python train.py --init_std_qkv=0.0201 --init_std_up=0.0201 --beta1=0.93 --final_lr_fraction=0.0 --batch_tokens=32768 --seq_len=768 --train_tokens=156800000
Each number is 500 + 40 x the weight over its row's rms, rounded and kept within 0 to 999. Layers, rows and columns count from 0. Numbers have three digits each. The size before them is the row's rms in percent of the matrix's.

# layer 6 attention key, 64x256, rms 0.0651, rows 10-20, columns 0-127
106:531513427431467562489410517480523520452570531484465448536463484478508469433561533522545564528507452483471435539526508540476535543389521541543559466483514448465548506483513516453509489510450504457518494431517507479485525572505471513484489440510441457501492530476563503528555559525514498464493504505597519471520536483512493487453458525502513508472500483479593530563399545454392485492476
107:522422543496446502506507462528553484445510493514523509513453482483488492526532578510435453461483483473491459441537537448483473558503514513488582516456549483437461502568542482524455520505522531530545543483455450522492509488516494492536528551555521532493538432484502516529444502590518522488525491528586534510530478449537472479497515482611548481508454463495527526468472523504514442469427
110:580435473565586456559566545498545518494489453442544433516545612524580510465525481491507499382547480459543555537402456536573492492535450560496469459538493509487437497511486451468596525484471494529407525469503567502557403516507512534459587459536545423439562449501500495497498493458421482507537481512484506493488458481497474437484502506467528530467560525504560506472528544489504520494407
110:426525512452447484561516505472528503433519407532499444537474501484520509495400581494510515477466487571518499466449476507450534495503546519522482456508465524494447487476517484447472502434451419551538469487435575438492420423510472517461501469446519588510564457568525528520521488495464536430503497503574563526509503410459492505438515548484485428504549556453477465519546513494431551456438
115:463514570541471490464481504524528440536500527556508463511428538435535476446479512435425478463552497518520471471524453500480502478530546462528483454492504503400482588466444494463498517461460546555593469521526521549551417552403509438486491482532437539570522398545502543512507498538539478493530407418528518522442546491479543525496459592474479488558548489501438483483544498477493445485514
108:495457515482525510530478484526511547518554512491510517569511528488469488518559559534520506535540539567462519469554511530446449484557484559489571510553507580521448430517459568392470451426509448546523457476505523477467560580471474499482561470485566494492407494453445490528450490525529478479478563569449478524496505450471491420463487517496550511458413508480478549529574439529511483466557
071:549405425499557507467559519493475453482591502499460512416495437526548475548453448513472516505501479498495506484500441509508529533427430533548476562627491463480523503436502470497466496592491451528437537554474562455562539513414465423522495501450478496486509545495499498471534470448438485461505463528524508494522507549465445433508492502413519521487447556486533545589545502481530520540485
073:481501525486505550507459510564493505440459494456463441548436557517482456502484524565592514502421477587511499521524559546500477558450444551515479519526527501459445533472487547465476449548465524529514534531572540474560535541414513475486487511506499556512497446511469524569484494441557495479508554442476530480554530477503482443450495507446563458450551534492516504433536491468543507471454
076:475469533476477551540436468550441523495482562490518481460496476504528547495456499528489480476536565484466550537512478453440560526540410473584465559483508520589487547447442497465500487567470509460447547545450533492507552483456432497436533515503500595471486527494434496468516434460546507457489486498490478483430474487482463535524504523531528485481529444527504590461582525546545506457526
088:493454524586485396476519507406538509499534518595516535536481540532457497498529478456525496549471499483433469466478493465447545463470533456438508610523527430487465538485487510559464556548552549465520468480468513533506498535525531518555489449511495416513421445475555517517409517475561487581483437549502539564562488529424450544443477528480451552482519482529455513500416506461514462446500
095:502570449463480527475488596509549483468517476451542453473461618470501500455473550482518483539420529518511517465454537525542544521497523526488487513542561467518522463506557447464458572405502508471474478496474520486544503509522521530463460458563524445479534526522459557498507506566485559416547542490508512531516511437457440478514505493487541495502522465437461460528438538520462501454566
# layer 6 attention query, 256x256, rms 0.0701, rows 11-20,43-52,75-84,107-116, columns 0-127
077:501478508526492506539492569501531511499501547546525465490479521495446508544466470501517495486549536423533508500436499494529477606536458439546563511485530501484534525481489529507487444481513527522590526607519504469487470468482488489542512491537510452497455489543449556512619496553414456449533497484560509441471457544513511511539425486445449567554506525502495505488570472560436424496499
087:480477509556505462545499478502544482490496431470498587422554449490490467527507509442422489490446540523469474474539507577499506579518458474493464468510468503472556487555540633481566472509481454518447574499481491556453532556462558546511541455574556512536549506426477522485478545533493544461559459488511470479534490487468538536507564505494540485516486434573569500482471543457511481479456
081:515489447477573556594546422579536509520556478541513436526534452513486557528491547490555475459459519517505538534573596471484509478521507557509453518462505530472392512492497518489545523564531493592510486488524472425566523470547438506556517445504462511531538423513498482522523467471504471484511511523469529526500521514460532504501511534485479560490539493504503515518497525562514575489558
089:467451480497586518550538501487488450537490513469482464441461598493484495540460523444491454478542615520543530532494519566525486501494482514414471515560492585533491499426514425490492529500492489500461489505461499449490521490507487485478485437470517551557519434505577469506595536452491517438515516568448462534441416499580464543535528536472528460529507505473499468539502480549515532508504
077:551565545487492533495506456519507518414505451544518456545538490444510497523557478492466420505594428477433495542482533422478576511567438483540462428469464539486537509481464522528466485502545528483516468504501474491499461530499475588511481501503566483534511540503521479429534452499487515539505545558522496519508482508497587495531482498562538547561505510516528483454590456499534500504494
088:455433499434535481478497523444525467517514465465447534502551556502511592551449472487498621555491503529497449473507534477501421612564542492523517529540531464503465478544500441477480509467485528508487449471539474441482499503502545505555608509522503476491457522576416485468512516457552492511534531563534528527494463558506430520494473487559466513432484505438448500496470519515483509562486
093:523501464529474552536521535524483503450502552481482528455545549472506463532483555480442507523453594479437521502583529565465504458474487529549521485486489470622540463483491521510483528499508536461530475500505427475438473509590479488460499550589594572542465590511520472484524515493476512497487494466522522479495525490493475556531490482584471506485533460462462429526521576491511532471512
105:444496457482551516475520487495488502412417576454482475452578475503506451507454553486480496417531485489473502479533513554558480461482474519542429529479553482531559473454474435466450524427439456531554537463515463450511484475524494458483443507549430506484495503541497520511439476485500462508522487477538542484436557508530487503485464475541449492498526403483442398525476508534456536468520
094:484488448545447490459498541520556482559452374465513520495468481568498392462486558551387531474510454518517532480390569542505542481498461496456487502541500481431497445512510472451567464466469442493444576512557519526564601477509495553454487441535471509493557545515523511517485496461460563477551439534549506531508561481478471465493518455509504393529479547483499478530488549528508481468451
101:554526524531522534491474532486505484450474438477535429526455530482459544474391509518426521508581526476534518463470473572494505544481474380513573474628462491481556521549469545468509504496445547413474489566457456562500467532481464494530509478471445477508393413484516494516516433525498502516461499469512508515507455485507489456451511476500443495546500565477562474425464496483521584505475
139:551462594460499583505564464581519514533521477429486473538481477535531476493584570415478545547472536489503520460469461456511493448459460455530582542516491503503484546498503453527487506546530423488513566512486494481507444484459512514576484518534454449550464451544560597490480474567496490483492475535564577501579526467398488484488432476587532510552476448522522420518500497442531465506469
127:509395499544585445538507421519449455539515513471525495458523491541499553493520457525481477454518543494519494540462518521538469460563458585543504465466548558478489511433517441492521510523464503513488573555478529518577505541509476484476473460550396401553613515477529508559493496452469493526501494514549493501527503519500488506574566504521514498540527575488605475530451487590470533474419
133:505466503465456475562506465526535505502519512501566473575494463497517545519502486526476588420466505496587541461499571553518496494558547502481526434545420544544533490439423524537527472490461480551512444501459560494430474465550505535507501494534547503506535461556499451539523495483457508426511494507523491489536487558483519544453460507505435531510512630478511486542450497436485555469478
121:481507529499460507497520530535590449516514535523550466546478490436523537521535500542484485600514486434484548500486537436500444501548505487437449494544554504510555510529487491553482520480473551475463524474495495555493481461497486532426457498517530568552510483496527464493476507496485540449532524463632467521460512471465521491461503496489496441552490482528470494512528480434479403457483
143:471556424541429526444463428555525554565525416509473539494530631562454521506518519467520496477522514450500501480486572502506579512509518545435535526523530425459532529504474549492565454451485500519517510502501452523570547478499502555472534527553505560501540540423497424505516558502538483472462557492517456462545435497511479549480540397515526419473531553520557536553474471498517494484544
080:480408513528484506519422519499474462514530373468523494488464540521468558497483563510488547472560528448511483421497516533495550490472556501506435492549490495549534515458480472456427536516553461486519510461522529440573539523536588514506544560488517583519445474556514475530550466404488527552484529477538510507470471536482464548469468527570447479516486535442520474469570533543479537483500
092:482454453522508477506549489508478552535544541505535550541458433526446516512481520483497553505519520553470444566494484502479443463560544517430453452504498440557583509491499590480495506527365482549534503503555494497465498490509499478536392536484520553501485519570533499457471488464492436517514448575503530496497528512546509511507480543566457471556519508513449470532564431474491551554483
084:476510428535509527509530497529483539483508434426505478508581515490452504494532571485586548529434497510537458489541540502512537503516493526452489470493607510486548477434571562485499569427461473502559508450486487541483497539467453589510496501579491499453457518541501520518469516544463532569513527465510488508531539484443562497435471520437418444488505437466452483445578439462506564517483
077:480506578479546476487461552544413482482382488483517506540500546474605532457502496537488510476486486491500495475564448491576501460435483463469448443570518501483503468465512502515469554400506589504491490448494532460587417466515485498476523508502499527480492512500505561443533527539501520524462481516455465536528492467480478464465501499439437459542480470431426423469411577550502470494490
080:507451563481462537514514491516515502447460488436521543501481516464504504426466549511469530565516573440512466428567506424494524508375532443524548514464524517526520494552519446543511470480477530502488546484427495560543530530469417489551526525496482470465466480470498496483501493539462510544424406503504508528436478432526512525483481461481474592623448524403417490518469469537499437520502
100:518402534484559576485484522493508499514492486546505444549490450475523504595494472532512544463445501530461485464518496451507451472410552491510575500432560566491469520437442477503533533517493515501525590516551531406480544500516492565531545543463483514514445425543450517547489501564483540483524514473479515455517459541536482594567520445491523459543491527465475508586504494492485434577555
112:544461480490498454519541488513480517501499481528503536540418480522502528520507465504446528514519491484468496541419525487511492567439402507485526535539470491472557513539515515475526498523517508509419502518556502610488541519438517518461563506410508583530480560458503495459534508522469465458512475501484508502495512545514520512404517482509461551494552514600573528473515516520531486445460
093:472495552463499496506532487495533445471448462624515478484529526489546583459488518458428593457499537470525489506513550459492472465483523538498517438522439558448529533504530458538499446498517452507541473515414490484496466482516491451512542418477521508482546436576577444550574493516486505433531506474411516425442515417504538466464546464481436524522555569499449381508528543466462488464445
105:443485499517570553508472510577588516485505515532530516530499550512457540541551486516524430488500498505535494497455475491498434506553498474492500408536528477530435534464517484499525503510492535527505510532410491470501532465464479467446495555528508474518461493549548469542469510486459508459473497427506506505390451479513445481506513528521498501563514408434505532538499511495486454507483
098:476603652539573579464494429519545480471493454484445479531508595554468490464522530476479492465401521491512455431537539524454498577465415492522455478511487499519538455549523558459581528455509507557450547498478518564532472534484493495462495476501489455494553517460451499512483516612535501432459476470442488458541504494500541494485520456477568457493498495495503521475498541553481526426488
113:565539500484499570577538558473488485537496522441505504457507493512559513525460520433491443477527515489528483549538562452489520497478567469530484521481531430507540406519458544437437527407423448509465450487508505478524506476516500517474534551525520521499486463488499536544512489498455495472497464548480630446472540551420528548580532489557491471451551546476487548465532459478526509452495
096:509496450449562535565509540545485523466514470541503529429548481482550527445438476566434489513466560470455515492547471488540544469527471425456471488518579440478504558445544533509487509515471517524509450477477525482454570561556535490439444539521496513487509465512527545524472454507408427508501482527554518460560542556493517533558490574476446401496624447495582461461469513406503442455475
096:509472471492515488543563514528543470443465473553516561469523473442537599495521554446516485478464563462498503573480500502525441495505502567494437498571511473476543490487547540513528551479517457479515397463486455542477519530584562490499470516400518490477506530520575581534483543489457477457505550437548508506592486538542530472504519543491506470543514597553488426485530473505501497503468
092:479512467474442537495456463448465535426483460501451520525518572541495495451538476480466514510500521470480495511505558479533457495534561469491490499612477480558529433467534429476500513504494575499495557546583435454543454504528526395579489471449511507469499546506470499512493493448481525428527516513447493520506531510480480500448470522552508543503456551478457482472435551579504565407448
106:516510541527460443450607527499563512547467468536540492469531495518453535460458554519508482584521535534461490487477477442460480588494507456453581526529502506505505526493478444509525483548493428457475529536487523530530535515458415493424495526498430470459488508478472475478469505602505498578429493463579503464507435495468471473559497499510463486526501547540546471449480460535487458500450
114:574445540450486530528464434584536572538478516476487465503499488541467480547579537442552529472504489448510541456497539463541427483489460466523590498545491520510477537505475511472519511523503426479495530505518463451475485448431525501565477501506428481492440491475523564504503508528497462447507498451547559469583458455445580461453486454559542492567451526490511499515482505527535451466476
116:557524490581510497554469444461502525548549519478481507472489501544517558476574395516517499434489483473453521599461471458518437521467473555450554522483593576501532541499483496460532454533450451481473518534472457511546491551589507468431504459516467506506568505488507492522481514483445527471483444455513480544459472482487582524497543485483528465480522452576556449515467544525470534510494
121:478473469488545472545509441506517566488509494482540416493509497449469533518553499524499528479495557555561450500492559527542469526529546567480434457557477573529475568481468439516559489503486486549571429506453506496485476467506445498450522485507589423506583428547538511517557499487508483470478469531411500428473431539505488473430525490497459521492522560479457484540496530508501481438442
123:471521519581492557520540488515546468514478535496512500522524516480486568494505523550502499509576464424537539559524572495526460512444523465493556487520510540440482537505492434557489466583392519584511494507539456462438449483458483476460489524512546558527470466495569470499515564473494509515546415508524474528432482525474504541517511497512493535630552469488484505513527495477452492450504
112:475560524433475505473517478598454458553533464540473545494577521497497505517521458424444456525462569505463561483540482467482522507513530507453521553534536493432526568490497580526477516448546541456511518522433518547522533500484452535463516506517566503507556476452519507438481479552516478498495502554473468473576488446502587476540523510501481439535482556454511534542480492510492510533507
090:538455476486591486576495548529510501493438485445505490464497469524527511473546480506463496462545489493491533526508581459509505484532508419507517496501528526532551507498471465495517447501503446450527524529503523556447515435456496495464539487500487488447439453519431517516574554468525458558502537490561530522489535552570448530473407551536499539447485459481496505494510495469540469447504
079:568554523539595555455446530513451517504506456486554498477518541428544480490514447436502534502492415500547514457491481483578514473553468449590496523518536539509486552498483502478537578490545549547551529563470458474521551534509483484510493498496541485428537500542450517505584479471477510425548513506485502449543516541548543526491517541506549450415556466500457559461566592548519460455575
092:582593492512489547486515541494537502522496509483498403500532509497495517457489547597498537505546506520459519516425539503550546461504489500443515441564599519520539522466531492587453487475480513502479449509501505453529521449490460501512635448480447497514553496506474508533541564504418542524452599472460505534498484532500437527515532511477493513441583509491564517481536591461477440440517
097:511488522457391436491462465545476451485541471572548480582524463507497518498475544523503528506494542474508502558477499486482484499470469519453551479414421520470527473511515516466446465453521462469443491480500544561518443530446563494551440536492541543624513513507511539441481551508515480539516467486498516510495479487406501457544435509455520512536494521459560481479521385485477544530464
088:541466536455507572495505465479516502526515463473475498508442484511496492473457533516409505538509556487529416555496553483510510436395554458520551533550505570510518461513556424552557521459619522455544504478501481537594552519517482466446564511509423516467499487481526472537496571535533544530455514438482491493491502545559437489512512475517463533507529500495517485494464499513469507488465